Weights of a small GPT-style language model, trained from scratch on English Wikipedia: 5820 steps.
Each number is 50 + 12 x the weight over its row's rms, rounded and kept within 0 to 99. Layers, rows and columns count from 0. The size before them is the row's rms in percent of the matrix's.

# o: layer 3 attention output (transposed), 96x96, rms 0.17, rows 94-95, columns 0-95
# v: layer 3 attention value, 96x96, rms 0.2, rows 95, columns 0-95
# up: layer 3 MLP up, 384x96, rms 0.229, rows 0-14, columns 0-95
# down: layer 3 MLP down (transposed), 384x96, rms 0.212, rows 0-14, columns 0-95
o94 097:42 40 51 49 55 51 44 42 55 21 39 40 39 51 42 75 55 46 53 44 74 47 58 58 42 63 63 66 49 57 35 46 62 64 39 75 51 57 68 11 28 58 61 46 50 45 48 42 46 38 51 30 70 62 38 49 53 73 62 53 54 35 55 58 52 58 53 47 57 50 36 33 55 41 43 46 60 50 39 47 55 37 39 41 69 41 22 49 66 66 50 64 57 53 31 60
v95 077:55 34 42 72 64 51 44 32 42 66 41 46 48 51 51 42 29 58 52 32 56 78 46 72 55 76 66 27 50 57 63 51 42 61 35 60 70 26 31 53 56 56 53 52 46 36 60 58 55 58 60 34 31 48 40 55 31 46 58 47 52 62 53 54 45 33 67 39 63 18 57 54 47 63 59 48 48 45 51 42 54 43 53 41 71 77 39 51 61 59 55 37 55 51 52 59
o95 086:54 74 70 38 48 57 29 63 52 34 39 37 48 53 43 46 44 52 41 42 47 43 60 21 50 31 31 82 80 43 44 68 44 37 43 38 67 71 49 65 35 53 51 44 56 37 51 50 65 54 33 61 61 64 70 56 34 52 48 52 43 40 69 51 60 51 42 42 47 70 53 47 57 58 59 42 39 35 56 62 68 55 68 56 50 40 64 42 42 67 57 59 47 58 48 60
up0 112:46 34 62 56 31 54 48 37 55 48 43 64 47 48 46 52 61 70 39 53 54 34 46 18 63 49 43 26 28 52 52 45 45 68 53 43 47 60 39 57 66 49 26 44 62 52 47 65 55 57 44 43 50 57 52 44 22 60 45 64 36 46 76 28 32 60 52 79 65 45 22 50 39 47 70 66 46 59 50 52 24 62 58 59 51 50 50 47 36 43 48 63 49 44 50 47
down0 115:35 40 43 51 43 63 67 46 32 72 36 56 59 43 56 68 54 48 68 32 42 39 40 70 39 51 56 63 40 61 57 39 35 62 34 51 60 36 47 45 48 50 68 24 54 46 56 41 56 48 63 60 57 37 41 45 73 57 25 50 57 66 53 62 64 48 38 31 48 61 47 38 62 54 60 37 64 46 64 40 59 20 52 57 45 70 44 41 17 43 58 54 55 57 36 56
up1 099:54 47 48 41 69 37 41 45 39 34 36 46 55 27 42 59 59 57 56 42 46 52 66 72 49 42 53 40 56 49 51 37 64 62 63 57 57 52 41 74 57 34 47 38 45 50 36 31 52 45 31 57 47 57 55 86 49 65 54 82 46 71 56 53 51 49 48 33 51 51 45 62 37 45 35 41 59 26 45 47 38 43 46 58 39 42 41 40 40 48 67 50 35 85 67 54
down1 092:50 56 31 58 35 66 54 41 56 33 39 31 46 52 56 74 30 42 48 58 45 53 54 49 48 65 55 48 67 39 34 51 26 67 59 32 24 50 41 45 31 52 65 53 65 59 39 51 65 63 60 45 65 60 64 52 62 44 66 70 38 42 65 14 51 61 43 57 40 52 40 49 59 29 42 29 54 42 59 41 46 44 39 47 49 65 56 43 39 59 47 63 50 49 75 48
up2 098:33 40 60 52 41 57 53 36 58 71 29 52 56 62 49 37 48 48 60 51 48 49 47 44 49 24 45 51 50 59 70 54 64 61 39 44 77 26 48 41 37 46 38 67 51 51 57 58 64 44 55 54 39 39 54 40 55 47 55 38 59 42 42 54 55 41 53 49 63 37 41 53 44 28 40 35 75 48 66 32 30 68 54 63 29 65 67 46 53 84 66 56 56 70 40 64
down2 087:36 49 37 54 40 51 53 54 38 54 66 42 34 29 44 59 53 55 61 46 53 52 55 37 37 71 50 28 35 53 62 72 50 42 55 52 38 61 46 42 48 42 51 41 53 32 45 49 62 57 71 54 61 48 37 42 62 57 43 48 45 51 58 45 20 66 66 28 52 40 46 38 42 36 54 37 60 40 17 17 43 46 41 60 48 57 45 50 74 27 76 53 51 51 56 34
up3 105:56 56 32 51 39 42 63 71 51 54 54 54 45 33 47 53 48 66 74 46 36 42 36 48 56 44 58 63 51 19 55 48 46 35 51 58 49 50 46 60 69 48 64 41 53 28 38 37 74 43 52 24 49 36 55 59 44 69 46 56 39 56 55 33 48 51 61 52 64 70 30 44 66 51 61 68 46 61 26 27 56 73 41 51 41 44 61 41 34 44 47 37 56 39 71 40
down3 103:59 35 48 52 76 63 52 48 50 36 32 56 57 56 39 49 66 49 43 49 37 43 55 35 70 41 45 45 76 53 54 55 55 63 30 40 64 40 55 34 66 68 40 41 60 70 52 43 61 58 44 45 34 55 47 64 42 76 44 41 63 45 57 59 30 53 53 49 71 43 39 43 35 60 62 34 62 36 64 67 44 41 57 61 40 61 22 62 55 57 41 73 52 45 31 37
up4 088:55 16 33 50 53 41 58 50 80 30 49 69 35 50 45 35 46 52 47 56 30 36 58 76 40 48 29 51 48 49 41 58 59 34 69 37 59 44 38 54 61 48 44 37 55 54 60 39 63 56 47 52 42 62 48 47 45 55 41 49 59 31 45 40 36 59 50 48 65 45 36 38 72 45 63 31 61 61 54 62 65 46 46 37 50 68 62 62 63 56 73 34 42 70 41 34
down4 084:37 64 40 46 50 57 70 55 64 54 54 72 54 47 37 73 53 47 49 46 68 55 54 62 64 68 35 51 52 67 55 42 36 69 53 51 62 44 50 56 57 65 58 50 55 46 53 43 51 49 70 43 47 24 45 37 57 47 66 33 45 42 32 58 44 39 42 41 48 47 61 48 64 37 69 63 41 51 69 75 40 36 38 32 63 35 34 62 46 89 65 54 45 34 55 52
up5 116:45 51 57 42 44 47 44 34 51 51 56 49 57 36 55 62 52 46 56 44 64 38 55 46 65 40 69 33 64 65 62 58 39 63 47 11 52 65 53 42 42 48 38 30 56 49 56 43 32 35 36 63 56 44 33 74 53 57 46 53 58 32 52 58 51 61 26 20 36 46 48 54 66 41 59 46 40 60 44 62 51 66 58 48 33 53 69 58 60 40 76 44 32 43 48 27
down5 099:35 59 43 41 61 39 20 73 45 31 50 31 72 47 52 85 52 58 52 49 47 59 48 47 54 58 46 43 60 60 49 55 50 46 58 74 50 67 60 55 54 58 43 45 50 59 67 43 52 52 61 29 39 50 47 38 63 49 55 54 51 58 35 51 52 42 55 76 59 58 52 50 44 64 38 21 36 82 44 55 27 52 41 58 49 51 61 35 46 68 55 43 54 33 71 51
up6 091:35 56 75 43 58 39 63 41 29 45 54 21 36 67 59 56 44 81 70 41 62 59 49 44 50 59 58 29 41 39 66 55 56 57 55 40 51 56 57 56 70 56 26 47 63 49 31 54 51 60 60 34 47 64 44 59 36 32 43 58 63 47 54 71 46 34 55 57 68 50 62 46 41 38 61 33 41 34 47 55 46 45 79 42 61 33 46 52 55 42 39 61 39 45 55 56
down6 093:59 51 37 59 53 61 48 59 55 59 40 54 34 48 60 51 56 44 57 31 46 69 75 49 46 46 42 42 53 27 32 55 61 76 39 56 59 60 52 57 59 37 61 54 31 38 60 58 63 55 30 48 22 64 45 42 54 73 62 53 33 62 52 57 47 72 52 61 65 73 39 54 59 37 53 24 36 54 53 64 70 58 51 43 65 34 44 59 58 47 60 70 51 26 51 44
up7 081:54 18 57 45 63 43 49 70 49 63 52 54 45 50 47 50 41 40 66 52 57 55 70 33 53 54 59 34 77 39 47 45 65 46 51 59 60 35 47 53 53 68 76 48 80 46 57 52 48 41 19 47 64 55 46 61 42 61 36 52 58 32 56 38 41 44 58 42 31 27 44 62 47 49 60 68 45 73 45 48 49 55 34 33 33 55 59 50 25 53 39 59 46 50 40 36
down7 106:72 45 85 55 42 48 57 37 57 46 66 52 38 66 66 37 24 54 43 49 55 71 54 54 47 44 47 52 24 32 42 56 28 61 47 43 44 41 35 47 39 32 54 59 50 32 29 50 48 20 35 54 58 49 46 37 52 22 61 46 48 42 56 57 59 46 63 41 71 69 48 43 64 43 41 60 53 60 38 49 55 58 37 53 52 37 34 46 62 41 32 61 56 55 49 37
up8 093:59 33 57 60 58 41 48 50 49 61 43 48 47 49 46 55 39 57 80 48 34 58 31 35 47 32 55 58 55 59 53 56 61 36 42 45 49 38 57 65 32 20 64 65 56 43 48 40 51 41 48 36 58 34 55 53 18 44 49 40 39 36 80 43 60 38 56 48 40 38 46 59 51 71 56 23 47 54 40 54 51 35 45 61 35 68 70 47 46 72 54 47 61 41 55 24
down8 098:42 55 24 41 38 58 45 49 42 38 34 71 33 49 39 52 48 46 34 70 37 40 50 38 17 69 28 35 54 52 49 59 56 34 62 60 51 51 59 34 59 52 41 41 47 59 61 51 37 77 62 36 76 46 62 49 53 53 49 55 66 56 46 42 59 29 45 40 29 51 49 51 40 34 52 53 46 36 48 69 73 42 59 35 67 57 55 41 47 49 51 47 48 68 42 73
up9 102:62 67 59 65 51 36 33 35 49 72 48 68 63 46 48 35 54 50 55 67 49 39 29 29 72 56 59 49 62 67 67 46 57 39 36 46 57 50 30 46 46 49 59 45 60 57 64 62 42 58 44 68 50 46 65 29 69 41 71 56 41 29 53 58 57 56 65 27 46 65 46 47 47 59 54 46 75 52 39 49 38 48 41 33 52 46 63 35 67 52 45 53 27 53 57 73
down9 096:52 23 39 51 58 41 60 61 64 42 35 24 27 48 54 61 33 54 36 70 57 52 73 49 45 45 49 55 57 52 55 54 50 52 59 41 45 46 42 45 56 56 58 57 56 36 41 48 75 43 56 55 59 49 55 74 54 47 20 50 47 63 34 64 66 51 40 62 56 28 45 47 41 25 53 54 59 62 37 52 37 42 18 63 61 43 41 57 53 38 51 60 50 52 16 56
up10 111:28 37 48 64 33 51 54 57 59 40 53 54 56 43 50 70 24 37 67 62 38 50 49 36 40 66 47 38 49 62 62 45 58 59 53 50 70 65 49 57 63 61 53 49 64 50 54 45 54 47 45 45 65 40 54 64 31 58 43 49 49 63 74 30 38 69 55 70 52 64 69 27 40 42 82 71 57 49 41 46 60 54 76 46 41 42 68 43 48 69 36 54 49 45 41 46
down10 109:38 49 41 35 69 30 43 49 51 32 50 40 54 60 61 40 41 73 35 69 53 49 34 35 44 51 47 52 25 71 61 43 62 66 47 72 31 62 51 54 61 63 48 41 52 38 45 61 28 59 53 42 49 36 66 49 56 50 66 48 66 57 42 55 04 35 48 54 60 40 38 56 47 54 77 42 44 49 43 47 40 65 38 45 46 53 42 65 57 43 37 46 41 55 52 52
up11 091:63 67 59 48 61 40 35 50 71 76 34 61 29 45 68 38 42 88 35 54 52 40 61 64 56 67 82 51 28 43 52 58 56 44 47 39 39 17 57 52 35 53 47 38 53 46 45 51 55 48 54 39 69 58 46 50 59 58 46 59 50 46 49 56 60 42 48 53 65 38 48 24 44 61 71 47 35 46 33 43 52 47 45 43 33 58 66 52 40 41 45 47 41 53 53 43
down11 101:46 63 33 42 58 43 50 33 54 48 24 63 64 41 31 63 60 56 45 56 55 51 36 56 47 84 42 38 30 63 61 40 54 70 41 62 44 33 52 56 54 48 36 23 54 54 65 51 49 30 52 65 38 28 59 49 46 46 46 52 53 41 47 53 62 44 41 50 68 32 34 55 45 58 42 62 64 42 46 45 40 76 61 38 57 40 39 59 52 46 15 64 43 39 41 52
up12 093:55 55 38 67 59 48 17 75 61 58 36 54 48 31 47 46 57 26 63 68 42 50 44 44 42 58 36 59 50 52 37 41 44 43 38 51 75 28 46 50 56 50 53 47 26 50 60 41 40 62 45 59 35 54 58 55 47 50 57 61 54 40 56 76 46 43 53 34 51 69 76 59 40 54 63 88 64 57 38 62 66 40 53 61 57 48 49 41 42 62 43 44 60 68 54 55
down12 085:37 60 67 49 45 46 54 57 61 37 53 49 56 60 42 56 39 61 48 41 76 41 48 54 74 24 67 47 25 47 65 35 57 39 65 52 33 63 56 52 59 26 66 38 47 57 53 38 61 45 61 40 48 30 53 45 57 81 60 56 63 54 36 50 46 63 35 60 24 48 33 60 47 60 46 19 55 55 53 67 51 63 46 48 34 50 45 50 60 46 63 43 34 59 36 48
up13 106:74 49 45 49 62 46 63 48 54 41 64 51 53 09 57 43 62 51 64 49 35 56 55 42 55 42 58 61 43 44 48 54 58 48 50 58 82 74 55 43 44 53 68 73 46 55 38 48 54 49 41 53 61 75 37 55 55 51 62 56 50 65 44 54 29 77 30 27 50 64 46 66 33 53 37 57 42 64 60 58 54 64 34 61 57 47 80 56 52 52 57 36 50 50 58 53
down13 104:34 53 62 40 26 65 60 43 35 45 58 48 59 56 63 47 41 76 50 41 53 42 50 53 46 47 35 63 51 31 57 42 54 52 30 65 60 59 57 43 49 31 54 49 67 46 63 63 44 61 46 49 55 38 47 60 43 52 70 68 72 45 82 54 54 48 61 53 48 75 71 35 29 63 53 60 47 47 63 20 54 38 56 50 35 52 55 42 33 45 56 51 79 45 37 58
up14 104:33 40 56 58 56 53 45 53 58 56 57 37 47 64 74 62 51 78 53 36 69 58 42 49 46 45 42 68 40 59 66 42 40 76 54 34 37 47 72 30 55 48 23 46 76 46 62 44 79 49 50 41 45 37 48 44 29 65 49 55 46 48 52 41 38 48 51 55 63 49 59 56 40 56 71 43 44 50 46 38 36 68 41 69 37 51 46 71 42 52 53 39 54 47 76 42
down14 113:83 45 37 43 59 44 61 48 50 44 62 64 59 33 49 55 68 51 60 51 46 55 52 43 73 58 54 50 69 25 50 44 51 33 52 76 57 40 55 62 41 48 42 78 22 65 42 53 60 54 44 50 46 45 61 50 41 58 36 41 58 57 51 55 48 44 49 37 28 51 49 48 31 60 52 55 41 73 37 47 37 68 35 45 54 27 56 69 54 42 35 32 63 68 54 30